config.toml
d_model = 224
activation = "swiglu"
init_std_qkv = 0.0334
init_std_up = 0.0334
init_mimetic = 0.7
lr_mult_o = 0.662
beta2 = 0.99
lr_head = 0.00684
grad_clip = 0.5
schedule = "wsd"
dataset = "wikipedia_en"
Each number is 200 + 40 x the weight over its row's rms, rounded and kept within 0 to 999. Layers, rows and columns count from 0. The size before them is the row's rms in percent of the matrix's.

# q: layer 14 attention query, 224x224, rms 0.0613, rows 0-11,32-43,64-75,96-107,128-139,160-170,192-202, columns 32-63
# k: layer 14 attention key, 32x224, rms 0.0559, rows 0-10, columns 32-63
q0,078,124,193,190,170,169,214,175,146,214,193,198,129,153,175,207,185,195,215,162,201,176,144,253,198,173,207,231,273,260,182,195,212
q32,080,126,220,235,152,287,270,132,201,154,191,257,213,165,227,204,87,175,206,229,263,176,197,142,226,245,266,266,174,208,197,184,179
q64,108,276,172,170,255,193,211,267,168,195,162,171,209,242,195,215,104,230,193,204,269,167,190,198,213,191,164,234,102,206,180,166,173
q96,080,188,144,158,222,154,168,240,237,242,197,138,149,186,258,288,182,179,129,208,165,247,201,213,215,112,146,228,180,175,150,177,196
q128,097,199,195,221,253,249,219,251,180,215,130,163,196,190,198,192,172,215,256,236,244,192,211,173,212,190,160,253,220,258,156,188,201
q160,091,313,217,257,216,176,240,208,102,158,181,185,180,121,136,210,180,252,228,239,243,216,184,189,210,181,214,186,158,180,148,231,239
q192,092,243,212,238,237,209,185,209,144,166,162,150,222,239,151,202,112,287,184,249,170,192,192,112,249,228,163,251,170,179,202,177,218
k0,091,213,152,198,214,207,161,152,184,205,277,219,127,141,271,218,208,232,201,182,174,169,209,200,196,164,245,121,241,203,170,120,160
q1,079,175,266,204,167,206,191,218,135,153,166,156,213,158,118,234,247,224,187,157,146,208,227,126,217,182,146,164,161,248,135,150,177
q33,073,241,199,232,182,182,240,194,192,138,242,198,193,171,199,245,145,236,277,165,209,139,160,132,212,231,210,103,205,204,217,138,216
q65,093,291,142,204,170,198,195,208,160,194,215,162,177,129,133,147,218,186,193,214,189,173,182,194,189,226,194,188,188,128,133,171,217
q97,097,205,182,209,130,227,216,248,167,192,138,230,172,192,206,210,263,230,125,190,176,196,184,195,235,176,168,169,254,160,120,143,209
q129,074,280,206,187,223,160,184,204,214,197,268,212,241,188,235,151,122,175,238,199,146,196,147,170,205,178,207,204,165,223,195,247,199
q161,080,217,239,212,175,153,248,265,189,189,150,180,191,151,167,172,208,179,199,163,162,208,197,283,232,208,233,155,191,128,182,183,195
q193,082,255,176,249,196,222,236,237,144,186,257,153,173,219,119,190,111,227,233,193,200,215,198,174,216,229,192,155,181,218,187,192,242
k1,085,152,154,157,218,168,182,139,219,192,230,191,188,224,270,313,118,206,308,243,208,251,182,207,146,248,137,185,212,215,317,249,180
q2,087,251,193,223,211,186,194,255,214,255,138,146,219,146,194,170,145,227,197,220,288,218,258,191,276,215,181,237,162,231,100,219,163
q34,093,192,250,181,164,146,205,210,212,232,193,183,289,190,164,177,263,148,164,197,132,132,216,260,174,239,180,226,178,215,218,195,150
q66,110,159,167,178,181,255,246,133,220,177,231,226,140,162,262,198,170,185,149,180,122,206,212,156,204,213,227,204,226,208,190,280,205
q98,088,255,238,254,119,208,172,210,213,203,157,165,226,182,211,147,219,201,163,91,194,213,230,218,221,185,239,234,163,238,181,229,124
q130,087,131,221,190,110,156,223,195,215,241,248,154,231,218,215,226,247,185,237,190,197,195,223,290,210,278,260,131,144,196,196,245,187
q162,109,222,153,202,151,229,241,213,241,161,240,194,166,128,259,131,272,189,115,162,240,217,237,227,226,139,209,218,194,203,236,180,125
q194,095,174,169,135,164,187,282,206,146,235,246,266,133,119,132,171,246,178,180,161,220,194,233,203,208,207,255,180,167,208,209,255,186
k2,098,178,232,160,243,121,135,140,282,212,228,166,195,189,252,312,236,209,222,201,249,224,209,71,140,220,193,174,265,144,211,281,171
q3,104,166,281,197,187,194,162,195,205,270,257,181,242,236,224,193,238,199,205,173,191,162,182,282,211,172,250,235,155,190,193,286,186
q35,141,193,207,148,217,274,186,166,243,232,256,195,239,149,242,223,194,221,193,172,227,109,234,196,224,198,114,207,248,252,153,262,159
q67,113,173,201,145,237,237,237,238,207,196,190,148,212,193,166,172,216,141,169,215,208,140,188,151,184,226,200,174,217,185,178,214,185
q99,116,249,209,206,144,233,182,208,186,198,199,143,240,228,195,138,222,176,147,135,219,248,196,244,224,163,305,190,164,256,197,207,194
q131,149,174,153,196,202,194,178,209,213,139,253,79,224,238,231,172,213,228,206,230,213,249,139,268,133,231,212,243,246,191,255,207,156
q163,121,196,140,167,169,247,256,219,217,258,213,206,160,181,153,157,223,233,138,140,269,163,243,249,252,128,209,138,211,232,200,168,135
q195,107,248,264,168,157,136,252,211,171,205,226,256,199,177,214,189,297,101,221,197,155,188,215,265,195,205,220,196,241,209,209,151,121
k3,088,183,196,154,218,154,189,126,190,180,154,147,207,177,223,292,173,188,202,239,256,224,201,195,132,320,240,127,214,202,240,177,191
q4,081,93,148,223,207,230,262,149,206,225,203,155,184,197,277,135,229,124,232,174,187,163,196,239,220,196,114,203,254,195,226,224,219
q36,083,136,82,224,256,195,143,150,255,239,248,138,181,231,210,150,214,114,235,219,177,179,275,238,235,193,179,271,209,199,170,185,216
q68,098,205,140,155,228,235,169,179,252,201,190,196,158,222,209,218,170,114,200,234,208,196,228,161,170,151,169,190,241,260,269,262,171
q100,079,175,157,189,191,225,191,180,242,164,209,183,215,202,301,149,139,174,218,240,175,206,223,153,201,183,171,181,224,231,226,244,202
q132,083,95,187,188,197,160,185,176,228,188,211,178,195,275,214,193,236,102,181,220,192,180,196,245,142,126,144,223,266,195,187,172,241
q164,084,170,138,186,214,218,171,156,253,201,219,165,245,241,240,197,214,143,242,216,220,132,236,220,221,196,136,161,249,253,202,180,197
q196,079,172,144,135,151,151,129,172,213,194,158,223,237,202,258,225,224,149,249,258,233,166,255,203,175,181,196,210,197,244,253,189,206
k4,098,149,216,186,239,231,217,182,281,309,216,204,200,159,271,196,157,196,246,188,235,185,240,238,202,196,160,245,183,195,259,279,196
q5,091,147,318,134,160,222,228,245,189,264,237,205,212,208,204,209,179,253,154,233,251,201,147,214,243,120,242,210,196,241,241,243,132
q37,105,192,248,125,117,170,226,169,198,139,204,242,163,194,243,192,203,220,140,218,264,267,159,192,237,207,274,191,197,160,156,262,160
q69,084,193,164,198,257,152,158,179,166,229,169,224,220,177,164,218,119,240,162,189,246,260,195,210,178,191,214,277,150,174,145,151,206
q101,097,250,144,163,187,241,205,194,190,213,207,239,187,113,224,181,222,200,126,271,210,176,173,246,199,136,130,225,165,194,167,216,241
q133,079,196,210,173,249,238,184,234,232,213,172,169,228,237,164,189,184,270,208,179,253,278,189,213,225,193,217,214,162,228,236,226,213
q165,114,252,329,204,92,228,237,260,160,202,156,174,157,201,165,157,196,210,153,207,238,247,124,199,245,162,254,224,183,189,250,260,190
q197,076,229,268,198,243,228,236,209,168,266,233,164,161,164,168,166,157,246,145,207,159,249,198,176,187,161,267,182,202,177,228,190,231
k5,090,229,80,203,154,141,240,237,156,172,208,224,159,196,173,89,191,165,160,177,152,221,187,251,246,210,290,201,204,194,182,159,229
q6,090,174,226,179,215,192,200,272,195,245,164,306,236,266,160,186,190,145,239,186,200,250,215,194,136,197,160,254,226,260,203,187,211
q38,092,136,151,163,224,218,200,143,281,210,224,185,211,161,201,179,201,136,237,167,154,244,244,172,147,236,182,185,236,202,196,229,259
q70,088,219,207,214,245,185,171,184,168,189,237,214,261,239,254,195,201,156,264,218,189,239,216,180,211,221,169,273,230,190,226,194,250
q102,088,161,244,195,127,288,151,244,224,213,178,204,256,267,233,249,207,175,180,238,235,200,185,151,185,166,88,221,195,254,175,224,226
q134,085,149,245,165,175,261,198,217,191,202,199,131,236,218,178,178,196,157,238,194,226,201,183,236,179,189,180,249,193,281,194,131,203
q166,090,184,238,175,218,270,165,214,219,273,209,111,212,216,228,236,242,165,208,257,233,168,190,216,211,189,155,203,222,240,239,203,184
q198,108,190,216,185,189,174,197,150,258,261,131,226,248,239,181,252,197,182,237,223,251,165,218,156,130,264,134,181,182,231,259,222,189
k6,103,196,190,179,290,279,180,154,222,290,200,252,235,147,191,253,220,161,252,172,233,153,243,163,170,172,146,192,243,184,206,194,236
q7,082,251,267,237,174,198,186,191,197,187,121,179,113,141,192,230,239,143,172,231,198,236,148,188,259,245,242,158,188,247,164,187,239
q39,101,174,215,207,143,123,231,200,172,183,144,154,173,219,244,132,238,198,117,228,155,238,129,284,222,185,259,154,140,214,186,223,243
q71,108,178,184,223,141,167,203,220,179,184,175,210,170,183,193,136,210,249,110,172,169,205,107,261,234,152,196,243,191,214,209,260,279
q103,083,220,244,228,216,141,225,244,153,175,158,191,170,186,183,163,184,196,200,140,163,200,177,190,236,220,295,173,127,213,172,190,155
q135,103,247,158,207,151,174,230,206,179,173,183,267,131,138,193,149,214,193,138,193,103,232,177,258,238,206,241,179,156,197,201,184,249
q167,092,165,197,228,138,143,154,261,149,190,202,161,143,240,190,152,179,156,179,188,186,242,151,273,180,201,291,165,131,216,238,200,264
q199,088,194,168,228,174,179,234,239,156,166,178,231,165,169,181,111,132,207,166,179,219,243,155,226,250,166,265,197,149,229,168,194,227
k7,117,249,244,190,138,131,245,211,190,155,175,150,173,192,215,154,209,196,193,218,173,230,138,236,239,270,305,222,173,213,227,205,207
q8,140,278,161,180,252,268,192,207,212,241,219,175,220,198,180,240,163,202,208,194,264,162,230,102,226,237,149,185,177,193,157,177,217
q40,133,183,215,181,226,288,198,201,207,205,197,223,215,144,293,278,128,183,211,215,242,205,278,104,212,189,167,149,194,143,163,212,196
q72,112,201,206,154,271,209,171,142,242,260,253,203,212,192,198,238,193,233,126,189,218,166,224,156,137,168,149,142,189,257,173,148,251
q104,121,182,162,169,250,226,176,206,197,239,204,200,268,210,162,223,226,159,215,202,256,159,249,142,237,142,198,173,189,187,142,180,180
q136,115,205,185,182,221,199,182,116,170,209,177,229,224,174,280,225,173,216,245,214,254,169,243,237,186,254,169,148,192,118,183,293,208
q168,110,278,226,185,276,262,252,197,153,198,228,245,250,152,217,241,245,185,169,199,175,126,272,158,259,196,204,228,227,185,187,264,190
q200,170,193,197,160,225,282,214,240,203,238,227,175,193,244,167,222,178,141,198,160,233,151,283,142,249,149,135,164,204,171,143,231,203
k8,114,197,202,147,303,166,125,168,284,179,215,157,169,214,217,262,219,132,231,214,184,118,228,158,174,208,121,208,238,184,140,193,180
q9,100,208,214,188,175,192,264,206,202,180,255,148,205,178,228,187,178,146,153,265,147,189,131,236,183,176,280,282,205,170,176,206,275
q41,094,226,252,240,182,199,207,239,175,204,218,250,240,209,133,272,248,163,215,207,219,198,146,124,227,223,220,246,148,181,261,148,206
q73,095,180,194,192,207,141,194,243,146,153,206,218,179,247,177,153,143,180,232,279,158,283,211,231,178,184,272,177,188,235,204,207,205
q105,105,184,194,182,142,170,233,165,220,178,237,101,191,209,227,196,168,135,175,175,180,211,107,241,292,169,214,267,272,231,245,196,240
q137,108,226,135,111,181,162,198,210,151,117,197,202,165,199,191,156,227,185,183,195,196,296,139,237,182,166,220,198,187,220,196,274,165
q169,096,221,263,201,169,136,282,187,214,194,244,185,264,218,186,158,196,244,211,225,150,276,145,207,215,226,215,188,200,173,168,212,220
q201,094,208,195,166,139,133,236,282,177,174,240,216,230,194,145,173,234,146,180,156,148,224,173,170,164,157,233,257,168,189,214,96,219
k9,105,227,204,158,157,138,270,231,181,197,222,219,257,235,218,139,203,223,128,223,227,112,194,201,180,158,267,182,175,151,202,120,162
q10,104,190,256,225,219,191,193,154,255,218,177,255,201,252,206,251,264,192,151,110,158,169,210,127,163,154,211,227,185,230,217,238,207
q42,114,170,202,207,214,139,213,166,183,181,195,114,220,218,205,193,228,271,189,197,254,235,127,204,198,211,197,227,149,237,243,239,195
q74,105,166,257,130,195,197,229,156,215,265,255,191,234,168,298,227,241,276,209,238,181,207,201,156,163,246,214,216,209,230,147,205,178
q106,099,257,226,232,254,195,193,179,194,227,214,162,184,170,191,250,187,115,222,207,188,142,202,145,192,142,225,217,206,220,174,197,131
q138,112,263,234,223,253,174,183,196,226,291,230,192,184,239,243,260,166,198,192,173,230,208,209,145,229,182,244,125,207,187,202,256,223
q170,094,217,140,205,183,262,195,176,210,218,218,104,191,189,162,205,264,162,174,232,260,203,207,152,197,205,282,255,206,219,211,207,204
q202,114,196,213,144,266,191,227,188,182,184,233,230,193,201,231,157,202,237,176,162,155,224,132,263,192,107,277,143,206,249,184,210,195
k10,091,204,196,272,203,194,131,163,162,173,218,207,105,245,184,180,197,148,180,243,228,170,238,201,181,202,196,175,299,184,244,265,258
q11,130,226,204,172,187,255,145,153,215,200,161,198,202,251,141,277,205,199,265,205,217,202,267,139,270,218,167,173,181,268,245,206,94
q43,095,147,228,137,122,245,190,132,223,232,214,136,243,91,238,215,212,253,259,161,192,255,141,162,222,196,152,212,247,132,235,200,182
q75,093,172,226,173,179,172,164,219,252,144,234,101,179,219,213,212,158,232,243,234,190,233,217,221,203,121,199,181,182,157,239,210,223
q107,109,261,214,234,187,209,188,287,214,218,128,268,239,197,139,172,164,138,234,215,228,197,243,158,254,182,102,212,206,265,220,179,203
q139,108,194,167,159,184,170,253,154,201,158,222,169,203,213,176,127,143,239,170,141,240,175,195,268,202,152,232,213,187,235,158,217,228